Weights of a small transformer language model.
Architecture: RMSNorm before each block, learned and rotary positions.
Training: a variant of SOAP for these matrices, 597M tokens, 4558 steps.
Each number is 128 + 32 x the weight over its row's rms, rounded and kept within 0 to 255. Layers, rows and columns count from 0. The size above them is the row's rms in percent of the matrix's.

# layer 10 attention key, 384x384, rms 0.103, rows 368-376, columns 0-191
size [109 103 105 110 104 101 108 107 104]
[[118 108  92 149  73  87  93 105 153  46  76 137 124  60 167 169 106 146 121 167 112 100 117 127 150 115 121 147 142 151 152 112 126  74 110  53  74  98 165 114  99 124 155 155  79 112  95  92 130 140  88 167 127 124 126  85 138 102 125 183 156 131 169  96 107  79 116 141 133 141 142 142 131  96 202 127 127 130 183 137 150 195  76 141 132 123 144 126 163 115  93 111 139 128 124 106 138 115 120 113 136  63  82 170 121  73 158 202 145  77 171 187 144 107  74 129 143  53 198 143 119 150 182 151 182  75 144  96 160 115 159 149 108 156 127 143 170 144 117 106 141 143  92 153 117 103 144 189 154 133 158  90  98 120 166  86 105 134 187 137 123 148 135 124 145 129 155 118 101  76 181 124 110 106  57 168 143 128  95  92 153  96 151 113  78 106 127 146  82 178 128 162]
 [134 169 149  36 112 150 152 139 169 170 128  77 161  99 160 167 112 169 112 161 109 196  93 159 104 155 128 203 141 135 135 122 200 135 151  88  91 151  83 147 111 150 125 107 153 111 120 166 129 155 140 132 136 103 162 138 154 147  90 102 150 155  97  81 115 178 103 143 133 111 195 109  98 139 108 175 133 169 150 146 168 100 194  96 141 195 158  92 128 143  48 110 131 100 125 134 115 131 127 192 117 104  78  71 166 102 121 148 157 121 106 169 147  77 155 117 108 139 114 148 158 115 147 129  59 148 168 156 123 102 171 150  73 118 117 109 198  93 137 117 135 144 191 229 126 137 171 167 109  76 205 130 150 134 154  78 102 116 122  77 126 102  63 111 140  65 200 126 104 100 171 148 124 156 142 138 119 131 121 107  44 114 121 154 106 130 170 116 132 130  99 132]
 [115 221 108  82 108 118 156 117 157 191 133 164  94 174 128  94 145 117 152 122 173 111 113 127 132 164 125 149 171  86  83 181 157 138 187  93 142 133  83 140 167  95 169  93  94 116 137 122  84 123 120 156 144 106 141 110 117  92  94 128  82  80  78 131 141 197 126 109 189  84 131  88 175 134 151 187 176 111  83 178 195 123 119  96 100 162 108 154 125 107 183 171 141 125 102 138 128  73 185 166 158 176  78 114 115 114 118 191  76 106  75 144 211 103 121 148  83 159  72 124 173 126  85 163 147 140  99 106 113  95  93 140 128  45 116 122  93 146 102 127 157 141 119 146 107 147 136 114  83 144  71 151 128 200 153 132 122 192  53 132 115  97 128 140 150 123 133 143  87 126 127 121 129 105 127 103 118 147 122 147 165 148 140 108 116 109 160 145 144 159 149 111]
 [ 83 106 145  20 129 111 100 112  46 134 131 157 136 111 129 158 165 165  57 204 144 105 142 158 129 106 102 123 104 175 145 185 110 126 165 135  86 109 212 103 180  82 138 177 150 134  94 122 172 152  88  80  71  13 108 117 188 137 183 111 151 141 174 151 131 156 139 169 156 107 138 107 114 198 113 117 134 115 112 106 122 154 136 112 125 122 150 134 105 117 153 171 111 124 124  89 115  86 128 116 156 103 149  89 162  66  97 100 123  94 109 139  72 106 119 162 110 221 150 112 129  84 162 111  89 172 102 153 126 118  90  75 156 156 107  99 122 129 147  94 137 123 154 123  80 159 154 161  98 104 112  94  98 100 104 155 145 109 137  97 121 183 128 127 121 148 195 133 164 120  94 135 133  99 176 145 116 122 117 103 119 127 141  60 116 145 107 124 152 153 130  96]
 [ 85 174  65 172 137  48 140 168 123  67  71  43  94 129 156 141 131 131 118 112 126 114 153 154 145 107 164 131 123 136 135 228 113 126 141 132  92  97 153 127 183 102 107 134 131 152 148  98  94 104 123 141 205 162 178  90  93 179 157 136 121  80 140 129 116 134  79 142 150 119 152 164 159 123 106  90 136 195 123 143 113 114 111 182 133 135 127 144 171  93  60 109 123 145 127 111 163 151 124 119 106 140 124 113  94 126 181  51  71 160 110 166 139  87 125 176 124 129 146 109 152 156  65 140 114 138  99 120  98 158 162  69 122 116 129 148 108 134 161  76 110  98 105 103 102 134 154 180  66 110 155 119 148 146 130 137 131 150 146  79 179 116 128 145  91 147 132  84 206 133 135 159 143 148 129  82 143  73  93 120 106  90 160 144 159 169 170 149 107 125 121 114]
 [ 79  93 124 158 119 125 126 123  81  94 166 135 133  99 135  63 111 164 152 121  95 116 133 158 128 170 155 103 108 127 121 109 153 191 129 152 149 143 107  91 151  99 149 154 122 132 113 194 142 158 122 141 168  81 143  63 129 137  82 151 159 108  91 124 107 155 139 145 183  84  83 144 131 130 151 125 118 146 132 119 138  84 175  70 111  80 139 153  81 107 115  97  94  95  96  98 139 103 129 128 156 132 104 140 125 162  99 141  70 174 161 132 128 111  99  98 162 157 132  94 115 128 116 181 126 138  64 167 146 110 137 146 132 136 100 116 165 124 177 156 122 125  98 151 176 116 108 154 140 156  85 154 162 136 119 161 147 175 112  77  94 118 138 129 146 172 101 111 135 121  82 153  57  86 120 135 193  66 107 134  86  99 114 162 113 117 142 134 132 132 164 174]
 [125 151 173  84 157 104  92  86 102  82 184 143  97  92 133 112 125 101 176 174  82  87 135 148 173 150  96  95 119 182 110 152 104  89 107 108 125 162 195 137 125 135 120  86 110 125 133 127 107 124 142 104 135 140  92 106 179 105 122 137  98 124 155  87 115 107 125  76 169 139 105 145 153 144 132 121 168 175 117 195 127  96 124 115  53  52  86 156 177 117 105 153 118 128 134 147 169 123  82 118  74 150 106  91  80 184 113 124 176 124 100 151 103  93 115  96  99 170 149 131 163 115 138  86 142 125 110 113 146 116 149 138 130  85 153  87 163 149 104  93 160  89 142 152 191 163 145  95 108 106 126 176  79 155 155 173 107 143 103 116 131 158 122 178 122 159 118 149 138  91 131 159  43 136 124 161  96 168 100 141  91 136 105 160 115 150 115 118 155  80 135  60]
 [110  79 116 110 100 148 148 170 105 106 169  63 118  95  86  95 133 105 115  69 142  74  96 104 109  96 104 140 119  99 192 135  90 189 130 180 106  78  97 121  79 143 143  69 164 179 107 145 125 185  94 123 119 169  99 173 135 148 135 133  67 149 155 145  93 104 183 143 148  98  91 122 131 166 147 117 108  95  83 161 115  64  98  86 107 174 110 153 134 144 130 128 118 191  91 123 166  87 143 104 147 167  97 111 101 123 129 161 158 155 111 103 139  78 129 147  59 166 156  89 158 114  98 120 119 142 146 126 137  96 110 104  89 136 193  88 113 152 132 126 106 165  80 151 171 141 168  70 164  99 182 141  94  66 163 106 134 124 137 132 116 140 167 111 117 159 146  99 144 133 161 166 131 107  95 154 129  23 135 144 122 118 180 111 112 121 153 163  89  99  96  95]
 [107 195 167 128 168 149 124  94 150 179 148 165 132 108 189  95 153 152 165 139 111 155 140 134 122 160  70 180 141 158 137 161 137 135 101 128 210  95 183 150 121 108 173 129 129  89 169 124 112 113 145 108 121 170 103 116 138 114  97 143  99 123 114 176  99  75 121 128 116 183  88 153 106  47 115 181  98 103 142 118 145 151 127 147 132 145 136 107 150 133 198 108 186  95 134 103 173 127  96 117 171 132 101 173 110 153 158 172 146 192 187 141 129  74 135 110 124 144 109 160 165 149 150 137  93 142 128 170 132 151 112 145 138 114  79 120 154 105 140 152 136 147  93 158 138 146 134 149 123 162 122 126 150  92 125 139 140 160 121 134 140  90 168 114 164 104  99 140 131 107 111 116 132 127 196 170 190  68 143 118 110 102  72  67 108 164 111  99 112  95  83  95]]
# layer 10 attention query, 384x384, rms 0.101, rows 369-376, columns 0-191
size [102 101 110 104 104 104 101  98]
[[102 114 117  78 127 128  87 134 186 133 171 134 132  94 152 106 101  95  81  92 153 202 102  85 120 127 156 139 148  79 124 147 131 129 140 208 110 110 138 129 150  92 111 143 142 123 188 131  92 186 113 119 146 115  88  92 123 165 166 137 119 106 191 115 147 134 110 147 190  95  81 137  94  72 182 142  84 153 148 130 120  99 144  81 149 125 189  89 117 101 131 113 117 157 132 141 163  64 164 146 115 162 169 138 101 147 160  88  86 106  56 104 104 141 106 162  92 111  89 151 127 132 103 126  85 143 124 144 155 121 103 165 140 161 100 171  72 104  63  94 133  88 147 129 137 176 118 111 122  95 186 117 140 152  83 126 104 127 120 106 142  79 110 138  90 114 123 179 120 106 163 138 182 101 140 181 114 189 113 110 189 113 148 139 131 128 133  91  88 118 112 128]
 [127 102 102 162  93 153 106 162 147 104  71 125 131  68  75 110 173  92 123 126 115 149 102 127 101  97 123 140 111 197 146 102 119 137 143 147 152 148 103 157 117 102 158 107  36  95  64 182 137 128  98 115  83 130 151 136 155  93 122 130 118 102 149 209 172 146 144 101 128 133 142 137 173 169  92  92  65 125 176 160 133  97  94 143 117 150 141 163 125 104  82 116  98 127 135 118  54  58 136  94 164  84 115 115  82  58 100  89 119 155 118 191 124  73 104 185  96 128 106 111 178  91 127 119 110 121 126 110 147  69 126  81 111 150 188  87 103 120 143  86  84 130 114  61 141 167 136 143 124 163 118  52 122 108 134 116 140 179  71 130  72  86  71 171  96 175 141 167 159 175 109 164 131 145 100 142  61  53 125 118 134 170 146 142 109 133 132 166 144  87 116  85]
 [119 101 118 108 131 137 117 125 170  90 127 156 130 118 148 151 114  94 113 166 176 149 145  73 114 113 133 148 111 147 164 162 108 170  75 182 147 103 167 167 153 177  82 126 123 169  85  98 106 115 105 177 131 160 149 153 114 167 189 129 118 177 160 116 106 166 126 139 125 106 153 120 135 169  87 106 134 126 126  93 184 101 199 108 145  83 123 120 128 180 150 108 114 145 144 173 131 148 136 140 135 174  78 128 124 121 141 156 133 138 135 122 121 116 113 105 128 111 138 140 149  64  79 125 149 120  83 145 165 118  72 126 128 148 133 131 140 149 150 105 110 122  99 139 175 168 177  81 114 114  41 176  64  77 107 145 196 156 107 201 136 121 146 140 119 118 113 132 196  86 147 145  61 126 110 111 190 129 143 113 138 114 169 148 171 104 126 200 134 130 162  83]
 [121 161 130 135 132 168 119 144 130 190 194  33 120 119 123 125 138 102  65 148 154 131 161 166 182 134 109  91 103 156 127 125 158 128  85 124 172 125 187 121 111  62 108 121 140 139 120 106 138 115 160 120 136 116 149  45 166 185 144  66 113 155 185  93  84 103 121  47 145 173 120 146 118 139  89  98 157 115 103 143 125 157 157 143 160 144 135 162  98  74  97 141 177  56 161 160 101 135 103 115 136 103 137  81 129 168 125  84  96 138 107 117 134 161 170 204 130 144 118 111  82 151  91  79  80 151  93 161 117 131 125  58 109  70 108 141 184 130 107 148 101  73  82 117 192 177 123 131 148 118 101 112 119 126 163 168  99 149 183 153 110 102 161 137 109  75 133 120 162 140 102 155  82 132 104  57 109 137 107 125  99 115 102 124 141 146  94 138 109 146 141 160]
 [160 105 150 171 136 113 106 117 118 169  87 153 119 102 168 177 146  65 139 151 177 142 197 115 121 117  89 142  71 101 156 158 156 126  78 130 176 119 141 153 124 115  98 110 110 188 150 130 170 132  91 181 126 128 113 210 127 134 125 114 159 160  74  87 135 112 139  84 133 132 168 137  74 124 118 105  83 217 141  85 164 113 114 126  59 129 146 124  87 164 102 147 207 155 119 126 141 130 145 142 163 110 132  76  92  97 110 135  75 192  80 133 146 155 103 150 103 107  73  87 141  93 114 165 187 101  96 154 136 146 115 143 134 102 172 101  70  93  97 120 113  93 163  74  93 117 133 102 103 129 146 131 167 127 167 147 127 160  88 128  89  88 145 154  60 138  78 105 141 152  92 159 134  90 126 136 154 153 104 138 162 143 125 165 136 150 102 155  50 120 171 112]
 [145 119 116  92 171 156 141  95 170  94 125  82  96  96 136 139 128 116  94 165 163 117 161 107 168 113 101 169 118 204 122 169 101  74 102 143 141 163  90 166 122  71 139 113  97 112 148  75  94 113 126 126  89 123 108 162 116 114 145 161 103 100 116 132 125 173 114 115 152 202 128 145 123  87 151 182 144 133 189 161 188  63 105 126 121 180 139 132 103  95 162 151 115 188 117 150  56  95 119 152 124 172 160 238  94 118 118 152 153 139 118 214  98 140 146 151 177 113 162 163  66 191 166 114 152 140 174 132 133  40  66 114 141  97 122 126  48 135 102 149 141 145 128 154 130 150 128  95  85 132 178 172  90  72 127 102  73 105  98 135  80 170  91 185 157 107 136 123 126 145 129 128  87 143 133 153 132 119 171 133 180 131 120  86 133 138 111 158  94 134 152  97]
 [171 147 120 149  99 114 126 115 126 128 150 126 129 139 147  79 111 141 142 193 138 184 174  96 128 135 129  98  55  77 168 119 127 104 136 187 168 116 133 138 115 115 115 164 157 114 161 168 153  97 128 127  68 143 104 199 136 150 176 131 157 100  85 117 149 126 132  76 135 108 102 155 142 111 105 153 160 135 140 113 155 177 128  52 146 141 161 124 101 164  73 112 170 130 130 114 148 104 160  87 130 115 119 168 109 172 128 145 130  82 126 155  82 151 141 213 112 135 158 134  93 113  70 132 146 189 138 175 130 115 153 149 254 120 120 105 139 124 137 128 150 173  96 102 158 100 193 123 144  69  74  58 140 157 181 164  66  86 155 155  79  95 114 134  95  82 113 115 147 145 116 140 149 110  84 142 214 144 125 141 172 130 119 162 112 133 152 149 122 117 155 119]
 [125 160 140 112  91 144 106 117 185 159 109 142 114 117 117 137 132 134 172  92 192 115 129 121 149 172 103 119  64 144  98 210  50 146 123 135 193 116  95  90 101 159 109 152 114  98 132 127 133 117  90  81 101 115 119 104 166  73 111 189 121 160 119 118 137 130 210 104 165 127 179 192 103 121 191 111 116 155 178 120 198 126  88 161 152 158 126 138 127  85  93 131 168 166  68 113 136 140  92 131 156  75 135 134  78 116 167 121 143  96 173  39  97 143  63  87 175 101 148 113 133 123 174 114 158 115 139 152 180 167 134 119  95 172 141 184 157  91 135 117 104 124 145 123 127 140 110 104 184 100 182 120  94  91 152 129 178 138 108 184  60 128 135 130 110 119 169 160  84 153 123 127 134 148 157 196 135 147  89 151 142 153 130  65 103 147 114 130 174 118  94 151]]